{
  "num_attention_heads": 2,
  "intermediate_size": 128,
  "parallel_block": false
}
Each number is 128 + 24 x the weight over its row's rms, rounded and kept within 0 to 255. Layers, rows and columns count from 0. The size above them is the row's rms in percent of the matrix's.

# layer 5 MLP gate, 128x64, rms 0.0737, rows 73-127, columns 32-63
size [105 103  98  93 108  83  80 111 107  99 107 117 116  91 104 101 111 107 106  90  87 118 101  90  95 101 103 103 105  92 110  89 110 103 105  97  96 109 104  89  97 114 102  94  92 103  95  99  95 105 100  96 109  97  95]
[[123 132 102 120 157  99 158 149 164 114 108 147 128 150 123 115 119 158 124 148 170 121 135 110 130 130 129 133 128  84 142 145]
 [ 96 102 122 156 175 115  98 130  94  86 154 117 140 105 107 134 125 131 110 106  84 162 139 133 103 118 122 105 110 114 138 156]
 [129 156 147 125 150 128 107 106 111 123 159 148 117 113 122 129 113 123  96 124 149  91 140 141 113 155 137 107 158  98 136 103]
 [149 126 152 146 146 169 128 116 130 110  93 129 124 145  77 137 166 154  77  89  96 118 121 160  98 146 104 112 108 161 139 103]
 [124 112 119 152 187 124 113 161 102 101 119 118 129 150 114 105  99 149 164 111 141 142 137 118 112 132 139  96 122  77 156 157]
 [107 130 128 151 134 113 163 106  92 158 149 158 106 170 123  94 135 149 125 119 151 151 167 136 102 106  64 108 109 116 160 140]
 [122 158 104 132  90  87 146  99 158  79 126 169 121 135 132 101 116  89 109 117 158 121 104 158 125 143 105 128 113 121 138  74]
 [ 88 127 178  95 116 141 163  72 124 131 121 117 177 160 110 111 117 103 130 136 137 131 144 123 165 116 141 132 117 136 166 118]
 [172 137 108 142 121 133 169 160 125 125 143 136 156 139 164  99 119  91 104 117 119  58 154 184 101 132 122 128 124 102 132 111]
 [137 134 108 166 105 149  79 148 121 136 165 107  75  89 126  93 110 151 133 155 151 157 164 135 122 150 167 116 134 120 139 120]
 [148 112 124 115  83 144 163 100 172 129 118  67 156 140 132 149 124  97  99 107 109 162 124 134 124 131  90 119 103 134 140 125]
 [123 151 184 138  97 151 160 188 108 125  75 119 126 144 152 126 147 148 104 161 120 140 114 117 172 151 126 144 103 142 175 144]
 [138 136 156 110 138 115 134 113 143 121 148 120 116 144  85 105  95 147 121  95 119 148  95 183 144  87 129 142  84 149 136  95]
 [130 137  67 114 114 127 149 111  88 137 124 108 146 157 104 138 127  88 130 137 118 105 117 182 141 138 114 110 135 117 128  82]
 [143 113  94 146 109 116 149  65 124 131  93 137 128 146  92 135 129 153 136 130 134  79  91  98 112 146  90  98 140 104 140 117]
 [119 155 180 136 118 142 127 113 158 138 174  97 103  99 160 124  96 123 137 135  95 134 126 125 165 146 174 111  75 137 165 142]
 [103 144 170 153 138 148 146 124 105 114 114 152 151 132 146 120 165  92 151 121 121  98 176 146 150 142 106 151 145 114 143 118]
 [127 105 146 153 126 116 157 141 130  94 138 127 156 105 143  95 161 149 116 120  88 115 100 160  65 137  97 103 145 160 117 139]
 [134 155 155 144  93 139 136 103 140 119 104  90 168 178 114 141 127 106 135 129 118 134 151 155 151 107 110 108 108 151 190 153]
 [125 113 154 160 105 106 138 156 140 159  90 106 191 154 148 106 105 124 137 138 134 156 115 128 134 117 123 120 100 145 149 110]
 [ 99  78 101 150 126 153 149 105 130 117 119 100 163 126 114  99 132 144 142 137 164 144 135 121  84 148 121 125 111 111 160 153]
 [132 130 123 171 135  92 178 156 149 134 157 122 111 150 113 116 141 123 138 119 168  69 113 130 129 143 160 162 167  83 103 112]
 [108 116 159 111 115 134 141 165 152 101 118 111 102 105 155 129 134 168 110 137 177 140  94 125 125 111 135 115 162  86 158 148]
 [133 149 109 119 119 101 123 109 134 129 156  91 132 121 107 116 129 126  93  83 124 138  95 185 133 109 116 149  88 164 142 101]
 [149 135 138 113 147  85 178 159 137 145 142  89 160 132 118 126 121 121 119 119 133 119 192 141  85 159 113 122 148 143 138 113]
 [127 181 116 119 123 125  99 166 131 102  94 120 125 104 137 139 146 183 117 124 142 130 133 155 167  79 147 143 114  93 135 153]
 [129 161 103 143 167 113 103 134 124  80 142 155  97  89 130 119 123 135 105 154 129 131 118 143 142 166 141 160 112 136 118  96]
 [118 129 127 109  80 111 149 118 132 119 178  94 141 119 108  91  79 130 121 164 132 114 129 134 174 152 139 166 133 184 109 103]
 [147 106 112  72 159 117 131 120 158 120 139 115 105 123 155 116 115 110 116  86 119 120 129 190 121 109 125 139 145 100  61 102]
 [128  91 167 126 139 174 164 127 121 119 137 149 166 146 146 183 135 122 148 147  99 139 136 119 131 138 114 167 106 138 106 157]
 [127 140 111 131 123 103 103 170  85 137  87 129 115  87 150 132 101 162 103 124 108 124 138 171 132 118 179 104 121  94 119 141]
 [ 88 153 138 112 144 172 149 120 106 163 152 108 115 103  89 155  94 108 125  91 171  87 124 132 125  89  89 165 153 114 115 109]
 [114 212 151 116 114 130 150 106 122 132 102 158 106 126 129 109 160 143 123 132 141 107 112 137 153 137 155 143 155 138 130 157]
 [173 167  99 103 110 102 136 140 118 111  89 125 142 110  98 157 112 118 126 151 153 130 113 132 197 115 132 148 152 122 176 179]
 [179 161 152 149 125 116 127 101  93  95  93 109  99 115 146 117 101 112 130 130 150 141 104 150 140 185 135  93 107  95 106 129]
 [119 111 119 128  96 105 118 108 105 148 114 105 112  80 111 126 116 108  99 154 147  95 137 125  89 162 129 103 127 125 128 142]
 [173 149 130  96 150 165  89 112 136 115 109 105 132 158 144 127 162 133 125  83 127 126 127 150 113 105  91  78 161 122 152 128]
 [184 130 148 133 173 137 123 179 150 114 104 169 139 107 147 151 160  97 110 122 129 151 148 168  89 134 103 124 128 109 129 128]
 [119 165 123 171 108 120 111 107 120  89 117 101 147  66 134 122 139 157 148 124 132 121 111 135 119 191 142 112 150 138 139  92]
 [ 76 150 156  95 130 124 109 110 148 122 165 140 104 145 142 125  91 131 147  90 116  97 159 129 124 142 148 123 136 138 175 135]
 [155 177 114 104 103 144  81 130 121 118 134 104 117 102 105 101 124 143  86 154 142 153 121 132 163 124 134 110 118 118 161 117]
 [135 174 152 123 134 114 133 127  93 109 103  87 128  98 154 134  97 113 115 119  91 173 113 169 136 140  88  79 107 127 129 150]
 [ 84 190 125 135  99 131  98 100 103 121 152  80 129 119 155 113 142 154 112 122 110 178 108 147 166  99 129 120 108 177 105 124]
 [143 110 148 154 173  92 124 139 148 123 160 146 174 146 150 128 137 141 119  85  94 180  90 153 117 163 128 110 102 103 107 116]
 [167 151 123 151 144 129 124 114 106 157 135 140 166  94 144 156 110 129 138 165  67 144 117 101 175 143 159  95  80 136  98 140]
 [125 149 109  80 117 120 126 148 106 159 119 140 127 173 139 123 153 176 124 144 177 158  94 142 138  83 128 129 162 117 100 127]
 [149 147 136 154  71 147 142 128 117 112  99 129 111 130 130 145 141 163  98 108 175 154 104  86 154 119 163 117 144 158 139 106]
 [131 137 146 153 156 114 138 122 152 113 107 190 144  69 135 163  88 106 146 112 143 122  83 103 107 143 151 176 163 128 119 132]
 [133 117 143 107  52 147 121  94 174 115 135 115 149 185 120 117 161 146 129  94 120  93 129  98 142 152 115 128 122 163 129  85]
 [134 138 131 112 102 155 143 167 142 171 107 108 144 131 119 116 117 103 129 142 166 108 167 158  91 172 112 158 150 143 102 101]
 [153 104 126 139 148 157 101 100 177 132 123 111 144 153 143 107 145  64  92 109 148 111 124 115 128  96 117 124 143 153 144 127]
 [134 137 142 129 113 102 163 129 130 151 124  86 151 135  90 142 138 162 123 130 152 100 140 107  85 162  97 123 120 153 154 175]
 [140 148 140  85 124 137 166 162 120 133 129 182 135 100 135 100 146 128  91 127 131 142 119 141  91 112 114 139 115 135 133 100]
 [120 133 123 139 160 156 185 123  88 135  98 118 114 140 105  93 170 122 144  90 121  83 116 103 118 142 167 108 139 109 124  99]
 [142 133 142 141  80 116 135 120 127 129 120 156 138 143 139 142 120 123 125  94 148 117 121 141  90  95  91 135 109  85 159 180]]
# layer 5 MLP up, 128x64, rms 0.0652, rows 73-127, columns 32-63
size [107  97  97  98  96  89  98  98 103  96 103 112  94 110  95  95 101 110 104  99 106 111  92  89  98  94 103 103 102 104 105  98 107  97 100  98 101 105  97 103 100 109  98 104  90  98 101  96  99  96 106  97 103  91  87]
[[132 104 155 143 172 127 133 111 142 156 107 120 113 109 126 104 106 160 114 155 165 116 120 117 137 122 140 141 105 146 144 139]
 [107 101 120 102 107 134 149 131 128 121 173 113 159 152 144 101 138 110 104  94 128 155  87 140 127 121 132 125 147 172  95 182]
 [149 101 126 141  97 137 142 140 144  99 131  77 137 130 159 125 130 153 137 163 129 144 170 113 145 176 120 108  85 127 128 133]
 [194  86 157 126 157 162 124 146 130 145 132 154 140 170 109 151 111 113 104  99 108 124 145 118  98 144 125 109 107 162 137 138]
 [170 104 139 104 122 118 135 118 119 126 112 129  97 166  94 145 177 117 139 127 131 123 129 126 134  86  74 139 129  98  67 137]
 [103 169  96 203 101 102 124 144  90 131 131 134 108 145 124 109 170 182 146 133 159 129 132 117 142 116 161 148 145 153  86 126]
 [158 120 186 133 141 119 145 147 103 144 104 102 124  81 118 126 155 172 104 126 125 156 131 121 171 125 131 157 126 159 138 166]
 [168 147 109 132  84 147 120 108  95 142 119 104 153  87 139 114 132 130 151 146 161 114 134 131 132 111 112 114 102  89 126 142]
 [149 125 163 145 153 110 116 133 129 148 183 137 119 124 117 157 121 171 141 184 165 102 124 134 102 113 164 170 120 153 130 168]
 [101 139 118 124 138  54 112 117 110 148 109 155 127 135 143 143  89 151 154 118 125  88 141 139  93 124 128 136 144 101 140  81]
 [118 144 115 130  70 144 138  82 156 146 160  93 145 113 134 131 121 118 135 108 116 151 141 135 107 171  94  98 129  89 121 119]
 [117 127  53 136 101 141 152 168 166 164 139 145 121 102 117 128 129 152 132 156 184 106 113 152 135 160 128 114 160 137  99 108]
 [158 141 112 186 139 103 172 137 129 117 110 132 146 102 137 154 165 116 158 106 167 110  99  96 138 165 146 126 168  64 127 147]
 [136 114  87 140 119 157 133 130 111 162 138 106 115 132 167 136 112 133 123 185  73 156 164 153 145 154 116 107 123 112 132  89]
 [ 95 144 143 121 165 111 137 134  87  79 153 117 173 128 117 132 148 111 144 123 163 149 105 123  66 131 115 109  68 112 124 187]
 [126 136  94 139 112 111 183 109 146 154 151 149  89 159 113 144 125 174  95 126 164 112  91 109 122 106 127 124 121  98 109 130]
 [142  99 106 122 113  95 118 143 151 132 193  92 127  85 105 125 112 118 108 121 168 166 106 121  86 143 176 114 125 119  85 126]
 [102 100 145 136 134 156 182 126 162 125 144 140 154 151  94 135 107 144 102 148 117 107  97 155 148 160 105 119 110 173 108  98]
 [171 111 160 161 148 134 151  76 168 148 183 122  89 152 133 108 117 126 144 129 116  98 167  93 102 137  86 107 139 156  98  79]
 [113  96  78 150 100 112 111 133  95 106 129 130 159 163  97 120 123 142 134 141 162 133 120 117 132 137 173 129 132 152 153 150]
 [169 106 144 114 151 110 148 101 114 143 145 159 128 132 136 128 110  95 128  81  82 112  93 129 121 122 114  74 155  92 132 132]
 [131 117 124 159 119 100 147 115 193 109 163 127  96 130 132 141 138 121 124 132 142 114 143 118 148 146 114 111  86 137 118 147]
 [113 153 119 148 152 126 133 130  98  65 122 141 163 146 173  98 126 100 134 115 113 131 121 143  97 166 114 128  80  96 142 156]
 [ 98 134 147 183 138 122 146 176 116 121 107 167 139 125 159 134 156 160 135 157 143 108 116  88 159 159 157 144 138 108 114 183]
 [130 122  90 122  98 169 140 142  99 138 162 136 105 150 115 155 165 159 116 116 147 113  55 118 128 131 135 144 134 159 132 118]
 [141 166  85  87 108 110 174  90 116 136 128 141 121 121 136 140 114 110 129 134 152  96 121 113 101 143 121 137 140 152 136 102]
 [149 110 112 134 175 147 101 140 143 131 136 127 163 150 135 102 115 124 116 168  84 130 128 149 138 157 126  93  92 137 144 163]
 [129 149 137 138 103 171 151 155 132 158 134 104 180 123 100 135 139 129 137 165 144 115 144 145 116 117 117 125 117 124 131 109]
 [112 159 135 143 129 118  95 140 127 140 123 125 153 146 122 102 132 144 143 137 135 165 123 179 125 157 151 149  71 119 135 152]
 [173 147 122  83 124  99 102 119 124 146 117 138 119 150 134 112 101  97 116 142 154 122 140 131 133 167 147 129 151 116  91 102]
 [125 139 137  88 112  87 154 182 100 127 112 143 142 103 118 151 115 108 118 139 125  87 107 152 151 176 147 114 108 142 138 125]
 [ 84 152 102 127 112 155 148  79 110 117 165  99 133 143  88 135 126 130  89  95 136 138 120 112 123 104  60 151 158 133  92 111]
 [160 147 103 132 133 155 164 110 117 156  94 125  81 129 136 157 164 103 108 114 129  93 102 112 116 113 113 158 129 131  81 136]
 [ 95 122 134 119 133 144 145 121 115 115 116 143 115 126 152 101 148 172  92  79 112 133 121 128  96 138  83 124 108 135 155 113]
 [ 75 141 112 128 122 147 112 154  87 135  84 137  97 136 135 134 120 164 100 114 133 127 118 104 119 105 135 117 126 145 161 146]
 [130 119 136 139  71 187 112  98 117 104 131 140 154  92 132  93 162 153 139 144 137 158 116 115 141 175 151 111 116 134 143 116]
 [154 146 129 123  86  96 149 106 132 112 149 129 121 172 122 102 145 160 137  62 138 118 134  95 126 130 132 131 169 140 138 131]
 [151 135 137 125 124 114 130 108 165 131 134 109  85 138 117 141 104 138 114  95 160 171 145 154 125 141  78 119 113  81 119 119]
 [147 120  81 145 137 155 165 121 112 123 134 167 119 115 132 118 108  89 111  99 131 126 112 129 139 127 125 172 119 110  90 119]
 [142 108  91  89 123 126 111 165 126 133 139 157 121 161 143 139 132 121 134 129 113 129 176 124 101 136  77 153 181 118 143 167]
 [140 169 139 118 107 127 144 156 110 141 121 141 123 116 132  91 130 124 103 171 177 131 132 130 143 119 124 171 134 152 130  88]
 [129 138 128 143 169 145 126 124 130 141 130 133 139 169  78 116 168 136 122 110 133 140 100 108 130  97 151 123 107 168 120 151]
 [ 99 149 147 137 150 132 116 119 108 103 161 120 126 125  86  92 173 122 132 102 167 127  89 154 179 105 122 130 152 164 119 128]
 [106 153  99  99 104 118 169 112 121 167 123 155  69 155 158 129 114 121 172 157 175  88  93 119  98 118 112 153 106 120 113 149]
 [139 119 147 110 133 151 180 173 121 144 149 204 138 102 135 173 131 145 129 133 151 155  97 140 103 123 149 137 114 121  90 106]
 [111 154  88 154  99 129 138 116 109 114 128 114 145 153 145 159 130 145 128 152 127 108  90 148 126 118 115 109 182 133 148 109]
 [149 134 105 112 119 121 113  61 132 128  74 110 156 125 129 133 105 135 114 159 172 113 135 155 147 149 166 149 101 126 139 143]
 [105 131 126 123 130 204 145 137 129 151 125 148 121 160 127 135 122 136 120 134 112 133 137 160 111 121 105 127 156 133  95 120]
 [ 85 113 120 125 138 149 190 110 140 131 154 138 109 124  83  93 133 112 113 148 131 165 150 109 130 107 115 153 103 151  73 166]
 [142 149 146 143 136 148 128 123 129 138 108 117 150 140 122  99 123  95 145 156 156 155  73 126 144 147 168 112 156 110 130 114]
 [102 135  99 151 112 109 115 168 122 117 132 110 123 137  75 131 129 127 147 137 101 103 135 139 153 154 129 111 143 135  89 139]
 [ 98  95 141 131 138 117 100  98 121 136 133 133 170 137  90 142 135 100 123 147 122  90 100 118 126 129 147 204 149 148  59 102]
 [148 154  83 148 122 127 123 159 107  86  94 103 121 134 146 108 130 173 150  91 134 128 118 139 101 110 124  75 111  60 138 160]
 [ 77 141 114 150 134  94 120 114 121 162 125 157  84  92 123 139  80 151 134 160 168  91 161 116  75 118 151 127 142 110 119  97]
 [102 170 109  86 102 140 135 107 154 125 134  99  87 129 159 143 127 128 124 168 130 126 114 140 163 128 138 153 110  87 160 144]]
# layer 5 MLP down (transposed), 128x64, rms 0.0648, rows 73-127, columns 32-63
size [110  99 101 102 103  91 101 101 107  93  94 111  99 104 102  95  92 108 102 101 102 103  94  84 103  96 105  98 105 104  96  83 111  90  98 101 103 102  99 104 100  96  95 103  91  99 101  99 100 104 109 101 110  93  89]
[[109  98 154 137 100 123 136 154 118  62 155 110 126  89 137 121 139  96 125 109 153 144 170 202 133 136 138 109 149 131 124 105]
 [ 99 130 106 110 131 163 183 156 141 163 145 148 134 104  83 152 137 114 204 127 100 142 159 162 145 138 147 132 122 127 148 116]
 [122  88 119 135 112  97 113 132  97 102  97 111 112 147 148 171 103  87 157 131 113 150 110 149 126 120 146 156 115 137 131 168]
 [139  91 178  71 131 129 180 131 149 102 112 110 135 156 140 134  84  79 101 142 117 107  96  96 142 140 110 105 135 142 127 138]
 [119 154 160 142 179 124 142 117 129 114 145  94 154 151 123 157 126 150 158 132 109 108 129 130 158 135 167 150 134 120 125 133]
 [121 103 141 110 168 130 141 126 131 115 131 117 129 113 115 150 111 124  72 110 102 122  99 156 180  94 103 120 178 112 155 151]
 [152 103 128 139 109  73 147 109 101 102 105 124 137  99 101 114 147 167 124 122 142 116 103 153 121 159 154 145  86 142 138 142]
 [140 120 164 145 117 146  99 115 145 150  95  77 121 120 160 133  85 117 195 150 106 124 123 160 121 112 111 153 150 135 123 139]
 [130 132 126 134 145 100 107  96 140 108 108 113 105 165 113 116  95  99 115 102  95 100  74  90 163 161 126  89 113 113 102 146]
 [151 120  78 166 130 130 108 125 162 113 139 128 157 111  90 122 153 128 159 140 105 174 104 134 108 133 121 100 148 122 174 158]
 [135 135 135 115 139 142 164 155 109 194 188 143 123  96 120 147 130 120  95 105 167 116 153 128 102 131 124 110  92 132 133 158]
 [ 84 125 119 127 111 120 172 133 153 150 175 115 115 118 141 130 121 121 147 144 134 111 124 109 175 154 133 119 138 153 163 145]
 [120 119 124 132 154 113 133 119 106 110 139 128 108 118 117 120 136 100 145 133 113 106 171 130 131 198  98 109 125  83 146 125]
 [133 121 136  78 124 120 112 165 131 156  89 124 129  95 165 133 134 181 118 142 122 131 174  98 130 137 153 118 116 168 123 131]
 [109 137 150 147 141 115 166 148 109 160 181 120 117  99 139 140 150 100 116 133 161 118 160 185 122 120 146 111 144  92 162 140]
 [ 77 100 135 167 156 136  98  87 121 128 129 108 142  97 129 165 130 100 115  93 108 139 130 137 125 143 113 180 149 131 132 103]
 [110 107 135 167 101 139 114 154 154 149 100 107 128 131 153 121 101 111 107 126 175 123 164  98 147 122 119 149 132 117 104 157]
 [110 114 118 114 120 150 100 152 145 142 132 128 141 144 122 151  94 112 169 106 117 126  95 158  94 151  96  90 147 137 123  98]
 [ 97 111  99  99 202 168 162 119 114 129 109 116 111 140 152 166 162 108  82 130 163 138 140 120 110 142 141 144 123 113 124  86]
 [140 166 137 100 162 112 156 150 147 107 112 117 156  80 102 139 100 124 102 137 148 125  63 143 143  99 125 173 105 134 132 122]
 [132 122 152 150 173  96 143 121 114 143 145  81 100 124  60 156 136 152 134 153 103 107 129 120 158 112 118  91 100 148 108 135]
 [184 149 138 171 110 181 119 151 143 143 136 120 180 150  97 153 116 114 145 149 149 130 122 112 119 112 116 133 134  95 156 102]
 [129 104 136 112 138 102 130 121 136 137 137  65 102  91 141 150 122 153 137 135 164 112 149 122 133 129 146 160 179 105 143 116]
 [117 107 118 152 141 116 134 152 121 126 105 151 160 114 154 148 159 161 107 154 146 115 147 102 140 186 107 127  89 127 157 110]
 [117 132 128 134 136  95 144 100 150 182 123 118 149 141 103 133  99 164 122 165 153 142 217  99 141 136  88 121 133 148 141  87]
 [135 115  80 121 140 134 129 123 143  94 101  75 108 132 151 118 125 175 125 171 113 112  76 172 134 116 129 118 141 124 146 167]
 [128  82 140 131 122 159 111 157 162 116 173 125 152 146 147 143  95 121 128 124 131  78 133 110 133 129 135 124  97 131 162 109]
 [ 97 162 135 120 151  97 107  89 173 186 125 110 146 113 130 137 123 104 157  89 167 144 128 120 101 134 128 163 136 118 129 138]
 [129 136 119 135 145 146 120 162 153 153 101 163  90  93 127 128 136 169 142 122 135 167  93 117 102 140 140 120 140 127 128 110]
 [101 133 142 137 102 131 143 137 125  82 154  71 128 104  93  81 134 148 136 144 143 113 133 128  91 117  59 117 129 158 171 117]
 [133 157 122 131 130 124 157 117 138 138 139 116 147 125 120 146 139 141 105 146 149 139 163 124  82 100 141 121  97 154 135 132]
 [171 169 121 123 141  69 129 165 133 172 116 153 104 107 122 152 122 128 120 144 138 107 167 123 119 118 181 103  95 134 155 138]
 [116 129 107 113 148  96 111 145 175  89 132 152 149 115 146 124 149 105  74 129 126 148 124 159 132 105  91 147 102 138  97 149]
 [124 109 128 118 137 149 132 113 143 145 104 116  98 143 102 107 176  99  75  84 112 149 182  98 150 127 119 168  98 108 158 182]
 [107 161 118  86 120  80 143 135  67 149 149 138 143  86 142  95  96 143 142 151 143 151 176 135  95 118 145 164 124 137 111 130]
 [152 125 102  96 161  94 129 134  96 144 166 123 141 115 157 127 124 114  75 106 158 130 142 143 161  93 116 142 150 162 111 115]
 [157 151 147 126 110  77  91 123  99  87 102  98 110 150 150 125 132 155 139 123 133 111 118 163 160 121 120 105 167 141 157 154]
 [110 141 101 104 159 174 152 141 120 127 122 132 159 151  95 150 137 158 170 105 164 178 100 113 149  97 140  90 145 141 151 118]
 [127 171 119 131 166 131 163 109  95  85 125 187 108 147  98 105 146  95 118  97 172 121 112 152 162 119 122 163 155 116 117 146]
 [147 144 145 108 140 146 169 137 127 149 123 112 131 164 124 158 145 122 173 154  98 115  67 101 151 128 105 112 123 119 120 139]
 [140  88 140 122  86  94 136 177 119 143 130 103 106 113 111 112 128 140 113 145 149 150 122 163 152 105 143 131 104 110 166 158]
 [130 126 104 136 168 153 151 125 123  69 121 106 114 138 117 117 129 138  92  80 136 144 139 142 154 158  98 127  97 146 146 147]
 [119 124 120 106 114 101 119 114  96 112 162  92 132 141 142 123 106 190 101 105 136 169  94 192 143 118 130 128 135 153 112 143]
 [120 130 136 114 141 159 138 112 115 105 102 107 164 128 124 147 153 118  98 150  77  89 145 119 122 116 106  97 142 186 120 116]
 [128 125 143  98  90 118 128 110 150 148 100 110 162 164 133  96 156 119 115 101 131 127 149 128  67 137 138 116 188 151 135 154]
 [135  80 122 136 124 132 145 116 146 109 157 162 162 149 143 129 104 166 146 106 130 114 104 109 168 102  93 140 139 150 138 119]
 [103 111 116 112  60  84 125 106 114 140 119 130 142 134 140 145 148 167 118 128 148 102 149 109 150 175 123 147 124  87 149 111]
 [140 129 147 116 136 117  68 117 119  63 136 148 127 156 137  97  91 113 216 141 118 161 183 144 144 152 145 128 111 127 125 120]
 [ 94 120 110 145 140 121 175 138 145 159 165 111 128 105 122 119 111 115 104 130 142 134 149 102 101 159 120 128 160 132 118 137]
 [106 122 118 144 108 103 104 135 143 116 180 145  97 128 158 119 156 122 100 182 104 130 139 116 130  96 108  94 106 123 105 138]
 [103 113 105 129 119 130 120 123 148 158 141 187 122 139 133 165 126 111 183 116 147 139 145 107 130 141  93 121 140 118 123 108]
 [159 135 164 114 141 126 163 132 118 161 115  91 128 117 154 146 109 112 127 122 150 114 137 120 123 124 116  98 124 140 152 146]
 [150 126 140 106 147 114 117 137 110 120  77 125 103 135 122 139 166 144 114 129  97 150  99 180 126 131 127  67 138 120 166 125]
 [106  99 129 133 143 101 111 168 124 140 149 132 156  74 163 155 149 133 106 134  89 163 188 119 164 111  80 125 135 157 119 116]
 [104 117 158 131 135 116  84 154 150  95 139 148 162 112 140 117 134 128 178 110 116 129  90 120 101 158  93 116 114 171 109 126]]